python train.py --n_layer=14 --d_model=256 --n_head=8 --n_kv_head=8 --head_dim=32 --d_mlp=1024 --vocab_size=8192 --activation="gelu" --norm="layernorm" --norm_place="pre" --norm_eps=1e-05 --positions="rope" --rope_base=10000.0 --rope_fraction=0.25 --qk_norm=false --attn_scale=0.177 --bias="none" --tie_embeddings=false --parallel_block=false --init="normal" --init_std_qkv=0.0248 --init_std_o=0.0248 --init_std_up=0.0248 --init_std_down=0.0 --optimizer="adamw" --lr=0.00142 --beta1=0.9 --beta2=0.95 --weight_decay=0.093 --lr_head=0.00639 --grad_clip=2.0 --warmup_steps=463 --schedule="cos" --final_lr_fraction=0.0 --batch_tokens=32768 --seq_len=512 --doc_mask=false --train_tokens=230300000 --steps=7029 --dataset="wikipedia_en"
Each number is 128 + 24 x the weight over its row's rms, rounded and kept within 0 to 255. Layers, rows and columns count from 0. The size above them is the row's rms in percent of the matrix's.

# layer 7 attention key, 256x256, rms 0.0562, rows 40-63, columns 0-63
size [ 84  83  91  86  90  95  91  89  95  86  92  90  90  93  89  85  85  88  91  85  89  85  95  89]
[[140 124 118 154 131 173  72 163 131 116 121 106 105 213  79  89  99 120 110 155 133 149 134 136  88 126 162 121  97 156 109 114 123 118 121 100 119  81 151 121 101 175 151 109 112 149 113 169  82 116 130  76 108 128 187 119 157 123 162  89 130 135 115 102]
 [121 128 143 147 130 126 151 164 159 144 118  85 115 124 136 115 126 127 156 164 142 135 114 127 131 167 164 106 109 173 122 134  98 154 112  76 115 119 167 140 115 164 130 144 113 142 101 130 117 130 116 110  84  83 132 187 144 177 192 121 104 121 138 113]
 [104 139  95 169 108 140 124 125 144 143 133 149 179 189 142 123 107 144 135 108 124 145 127 114 121  80 110 137 147 119 147 175 121 186 114 147 155 103 108 127 120 180 133 141  98 125 180  92 114 128 153 104 147 106 150 101 150 138 128  98 146 163 137 116]
 [122 114 119  87 117 131 118 139 111 121 144 118 124  84 141 120 113 128 112 102 167 116 145 110 131 174 143 136 107 146 151 117 109 171 144 116 178  85  72  75 125  73 144  76 142 100 123 122 147 147 131 119 108  99 145 166 142 150 149 132 136 129 159 131]
 [ 90 138 161 115 116 106 147  90 101 148 177 106 107 118  81 153 158 109 104 143 115 114 127 133 104 153 116 138 156 131 143 117 139 109 129 126 138 145 167 135 100 145 141 131 129 166  74 105  76 121 165  87 115 203 107 103 113 109 124 174 120 135 129 154]
 [122 141 129 108 138 120 122 125 136 135 138 106 142  92 136 135 153 123  94 196 135  99 130 116  91 137 131 100 117 100 113 128  96 103 178 125 126 188 111 137 122 123 143 114  96 125 141 114 145 124 120  72 107 128  87 132 107 101  59 163 136 126 142 170]
 [128 114 117 143 155 137 117 117 146 110 158  85 148 173 113 103 131 138 109  96 121 109 148 113  97 156 123 144 118 118 153 141 146 128 130  98 136 111 114 132 107 158 135 133 132 107 143 124 106 127  91 146  91 171 119  58 107  90 104 101 154  64 135 100]
 [135 125  82 135 104  63  76  90 104 135 105 102 116  86 106  92 124 124 129 108 116 113 108 110 138 162 110 163 113  88 105 136 142 121 136 188 167 169 145 149 141 100 116 162  96 130 107 149 132 116 146 137 120 160  61 121  81 104 127 141 124 133 148 124]
 [ 92 127 116 130 100  77 173 119 150  97 145 136 106 138 104  92 104 127 108 143 131 101 126 136  92 123 121 129 129 131 114 118 148 134  97 103 148 110 160 136  90 139 131 138 161 146 121 134 103 157 134 140  78  95 153 152 126 186 181 108 125 111 134 139]
 [101 136 141 100 112  85 136  80  87 130 112  89 100 143  96 143 124 140 121 104 153 154 103 162 103 144 153 128 133 187 124 119  98 164  95  93 104 133 157 140 110 132 125 135 121 140 106  88 123 145 173 123 122 114 148 108 133 135 173 174 158 114 108 106]
 [118 154 121 132  88 154 147 131 141 118 105 148 103 171 146 117 137 135 137 147 125 124 190 132 181 120 126 122 139 114 149  96 108 153 108  96 165 123 139 157 105 192 129 126 117 106 112 150 128 114 122  46 101  90 112 121 187 142 119  99 143 108 159  95]
 [138 154 101 138 137 163 122 121 141 136  95 154 138 128 152  84 125 122 129 140 133 125 147 125 135 104 120 124 127 122 150 107 128 144 115  95 130 109  89 181 167 162 158 119 137  97 123 173 133 101 132  96 184 152 119 104 206  59  91 143 161 110 101 136]
 [110 118 117 146 137 153  90 174 136 133 147 153  98 134 117 147 187 132  88 126 117 131 137 140  83 159 127 125 105  96 114 139 160 130 130 134  78 116 126 143 153 120 137 135 115  92 147  83 164  69 149 137 156 145 104  98 106 105 107 150 111 141  94 151]
 [130 125 115 117 127 153  83 132 173 126 152 144 101 179 139 105 143 122 132 140 105 149 158 116 140 152 130 157 124 136 155 119 148 139 140 134 115  59 120 143 134 168 135 129 117 104 160 101 171 119 100  93 134 107 155  69 179 163 132  83 155 133 123 121]
 [113 101 124 149 185 133 105 117 124 105 133 167 130 111 117 125 140 134 123  95  96 117 109 115 114 140  88 142 163 159 134 143 171 111 151 156 117 143 120 146 133 122  96 103 132 148 105 168 178  91 126 152 154 127 103 126  88 121 134 118 128 146 163 101]
 [137 187 121 136 128 117 148 105 111 112  56 113 104  88 184 146 134 115 140 132 116 105 120 117  93 125 137 138 117 130 120 117 111 145 118 109 156 133 124 145 121 129 178 132 132 132 126 118 134 117 117 135 115 154 103  82 127 133  80 127 135 136 111 111]
 [111 116 138 132 153 126 151 115 135 102 152 118 166 135 106  87 131 127 136  62 104 152 128 104 108 189 115 151 122 136 155 105 151 134  90 157  90  94 129 136 126 121 125 133 139 116 112 100 160 164 154 198 109 143 125 109 117 146 156 127 132  92  97 110]
 [112 113 135  84 130 105 138 139 117 132 131  97 137 100 135 121  89 118 137 140  83 117 117 113 148  66 124 149 145 150 109 119  98 122 113 122 146 169  97 125 105 129 151 127 128 112 116 143  84 159 133 113 110 114 141 179 129 140 131 140 122 141 118 128]
 [146 120 115 119 124 118 168 119 129 114 130 128 118 108 156 164 134 127 129  87 120 128 164 123 144 115 115 149 128  98 119 116  97 148 132 145 197 132 113 101 112 177 100 152 104 128  86 126 126 142 141 125 107  87 142 134 154 191 147 111 135 181 144 136]
 [130 150 155  94 162 182  94 152 118 131 168 136 131 144 145 157 157 129 109 193 122 124 140  93  93 138 133 148 126 155 117 117  84 142 195 112  82 115 116 130 108 121 114  79 116 147 124 104  90 122 105  95 108 136 125 102  88 104 128 127 103 124 131 154]
 [116  74 125  93  95 144 116 144 106 109 153 151 160 119 157 149 150 136  94 115 133 137 123 113 118  70 112 132  93 149 137 110 124 108 173  97 141 112 166  98  95 131 142 123 109 109 112  82 120 105 121 109 120 134 166 119 134 115 156 135 106 119 116 159]
 [ 99 117 123  95 129 139 116 138 120 114 152 125  94 185 116 152 132 151 126  91 114 169 162 135 131 137 112 162 121  96 162 149 117 155 102 131 162  60 114 145 169 136 137 129 134 112 138 135 141  82 131 151 139 107 110  67 120 131 106 127 158 137  98 120]
 [156 105 124 147 154  82 139  94 136 117 163 116 102  63 130 137 141 148 118 121 140 110 121 132  98 175 128 142 108 124  88 145 114 140 131 149 118 159  96 110 135 102 110 150 100 139 136  94 166 138 140 141  70 112 100 117 100 137 116 149 125  75 124 120]
 [193 120 178 117 146 132 114 152 170 121 120 111 128 141 119 139 128 134 117 121 146 168 120 104 135 180 183 169 139 158 128  98 110 160 147 115 135  51 121 144 130 103 136 107 134 106  82 102 110 176  58  99  74 141 128 128 124 132 133 125 130 126 158 124]]
# layer 7 attention query, 256x256, rms 0.0587, rows 41-63, columns 0-63
size [ 80  83  82  87  91  84  79  93  87  87  85  85  89  87  88  83  82  83  83  86  83  88  87]
[[140 113 100 133 123 158 132 105 120 154 128 126 104  96  87 103 128 136  86 125 154 163 152 112  80 101 154 114  93 159 127 101 110 152 120 132 146 123 131 131 112 154  98 105 179 138  89 138 120 145 113 180 129 161 146 127 132 135 147 130 145 130  88  96]
 [111 152 181 125 123 120  91  92 101 149 140 123 109 134 144 169 100 157 161 157 157 126 164  87 159 122  99 166 119 170 128 141 142 101 157 128 110 100  94 125 126 153 130 118 115 109 171 152 128 130 151 142 122 132 138  97 121 114 115 120 177 144 117 126]
 [149  90 144 109 139 108 117 190 138 114 106  93 137 103 113  99 140 115  95 158 131 119  84 162 128 121 127 146  91 119 127 115 139  95  95 130 103 119 125 149 127 106 108  95 122 102 143 139 121 171 155 103 112 126 135 108 151 136 124 118 132 134 167 113]
 [129 136 160 140 128 130 151 110 159 131 171  94 116 139 100 110 135 138 141 123 135 124 114 123 138 142 136 170 166 139 112 135 114 170 162 134 183 140 134 150  92 137 149 110 126  83 119 107 117 163 150 141 142 144 154 162 128 122 160 147  95 160 153 155]
 [103 168 137  97 104 121 109 108 133 137 167 152 166 150 131 129 140 149 141 119 119 131 131 110  92 100 162 134 120  91 149 146 155 106 135  79 147 163 162 141 112 124 162 100 150 133 144 113 119 133 143  75 158 161 119 122 169 119 142 118  91 106 141 125]
 [153 128 134 117 178 124 143 140 140 143 139 146 132 132  99 117 123 150 152 129 131 171 150  99 181 143  87  90 137 109 124 144 106 151  85 158 130 106 106 140 103 113 129  95 102 141 143 136 118 137 116  97 158 121 137 126 133 128 106 117  63 113 134 114]
 [144 127 147 136 155  48 120 112 161 154 127 133 126 139  96 118 132 128 123 127 159 111 133 127 158  86 122 132 144  92 174 155 130 103 136 115 134 152 143 167 120 127  99 114 116 107 148 106 163 103 156 140 148 141  93 139 137 124 139 135 106 120 101  98]
 [121 136 113 142 157 106 182  94 133 139 131 111 115  89  77 113 128  94 143 127 123 147  88 121  88 148 150 145 146 167 110 116 110 116 117 115 149 111 145 135  82 148 100 157 157 113 113  90 105 197 156 178 128 137 110  88 101 138 170 127 108 132 120 108]
 [106 148 143 125 116  96 157 120 187 143 171 122  95 120  98 103 120 113 110 129 134 143 140 175 121 149 157 143 138 150  83 134 133 146  95 111 103  94 146 124  69 103 110  95 152 125 160 118 141 148 162 160 159 111 121 107 142 145 189 122 134 142 123  89]
 [ 98 190 136 117 114 181 125 102 109 103 136 162 163 151 147 135 127 155 192 151 160 121 188 118 182 117 150 117 121 135 108 108 111 107 146 123 168 109 118 152 118 186 149 159 131 101 154 117 138 125  80 148 153 145 154  97 122 114  74 128 113 137  94 158]
 [111 104 134  92 158 142  96  96 144 157 165 111 128 146 136 112 137 135 136 116 126 114 164  77 145 166 120 102  78 177 118 158  93 167 136 144 177 153  98 151 153 130 116 145 102 175 136 131 137 101 117 105 139 113 173 126 115  97 118 116 117 128 138 161]
 [116 104 153 144  83 150  76 136 126 145  98 108  78 152 144 149 158 144  82 156 136 103 129 181 147 130 159 138 113 117 181 107 124 134 159 114 122 140 112 150 146  94 120 114 104 157 125 132 156  85 130 146 132 144 126 145 147 111 129 133 124 136 124 125]
 [134 100 112 101 149 157  86 122  91 112 108 123 120 151 129 140  96  89 158 149 160 130 150 146 136 143 126 150 125 164 165  98 125 126 132 124 133 139 132 151 116 104 139 121 104 108 140 182 161  92 104 144 144 124 111 109 119 126  90 134 145 113 115 157]
 [157 151 113 123 140  93  95 110 138 161 164 100 138 118 147 126 142 112 118 169 116 132  86  71  98 146  87 116 135 152 119 157 174 123 123 130 127 156 111 117 167 111 115 129 103 154  76 149 158 125 135 127 124 159  70 130 132 134 139 129 119 145 102  92]
 [182 186 168 151 121 128 123 101 144 132  96  80  91 140 156 127 170 181 158 178 105 130 149 113 131 144 168 128 130 117 134 127 147 121  94 131 168 160 117 135  99 158 147 114 119 104  77 125 137 133 109 107 140 129 106 132 128 134 125 152 114 118 149 123]
 [144 111 118 137 112 119 130 180 115  99 166 126 111 107  87 129  86 101 111 109 178 168 128 108 102 221 163 109 137 108 117 103 104 136 107 180  92 127 153 148 129 107 113 103 133 129 143 153 134 153 149 144 104 139  94 137  99 139  78 157 155 118 157 118]
 [124 139 130 132 116  92 162 119  65  96 119 128 138 106 146 101 106  87 155 128  76 129 138 110 148 133 144 145 124 125 105 149  94 117 111 142 178 157 125 143 111 174 128 121 141 160 127 108 104 169 105 102 118 131 152 116  81 110 124 127 107 134 158 133]
 [141 204 130 140 142 156 178  69  97 109 107 136 162  96 145 144 149 143 162 137  81 127 175 132 127 146 130 154 167 109 128  86 127  82 143 133 138 117 123 135  95 144 119 169 137  95 122 100 109  94 100 146 140 153 137 137 118 119 139 155 152 134 105 124]
 [111 107 152  87 130 151 102 146 123 101 143  97 143 133 130  98 125  88 126 154 122 160 114 151 160 117 143 138 100 158 171 139 146 111 108  94 154 165 122 188 115  91 164  79 113 152 152 144 133 119  97  54 145 158 110 161 118 153 151  94  79 135 182 133]
 [ 98  80 117 144 126 138 142 154 117 117 166 145 127 136 134 154 150 113 101 178 151  99 173 157 155 114 190 130 110 135 122 134 105 124 102 101 158 127 134 126 130 149 155  89 117 141 156 106 135 137 155 103 152 109 193 160 140 127 125 122  85 152 162 165]
 [ 68 125  90 106 130 190 127 133 158 136 155 105  97 136 147 111 118 169 102 131  73 155 119 151  97 133 122 124 147 119 126 100 115 146 110 133  84  95 147 150 139 107 113 149 136 135 144  95 144 106 146 110 107 128 189 113 163 119  89 127 173 138  96 133]
 [137 128 140 135 105 138 128 148 142 130 145 112 149  96 135 132 143 131 121 127 122 118 111 140 105 154 135 106 128 117 131 158 121 117 108 111 132 115 170 116 125  86 126  88 129 101 102 114 152 124 135 139 101 151  78 126 122 125 135 177 139 117 128 100]
 [161 149 159 138 151 102 133 155 165 123 105  78 112 117 131  89 147 131 138 152 111 123 138 120 147 157 141 163 120 149  84 173 102 157 134 167 151 110 102 161 125 117 108  75 165 103 128 129 151 140  99 126  90 108 151 168 132 150 125 124 130 144 169 131]]
# layer 7 attention value, 256x256, rms 0.0526, rows 32, columns 0-63
size [115]
[[107 122 112 128 141 139 105 121 144 138  97 132 114 156 132 108  92 146 122 124 124 155 129 126 179 137 177 122 141 135 150 122  96 105 151 108 144 146 111 162  78  96 132  90 125 150 118 122 140 116 174 149 144 117 146 134 124 133 118 103  86 134 120 115]]
# layer 7 attention output (transposed), 256x256, rms 0.0534, rows 32, columns 0-63
size [122]
[[153 128 115 109 119 101 139 130  94 123  83 134 102 141 125 143 123 143 117 110 140 112 137 129 117  57 153 162 135 197 160 114  97  96 102 105 180 138 175 129 129 111 145 148 122  87 141 148 138 143 127 109 114  88  59 124  93 220 131  76 122 116 154 114]]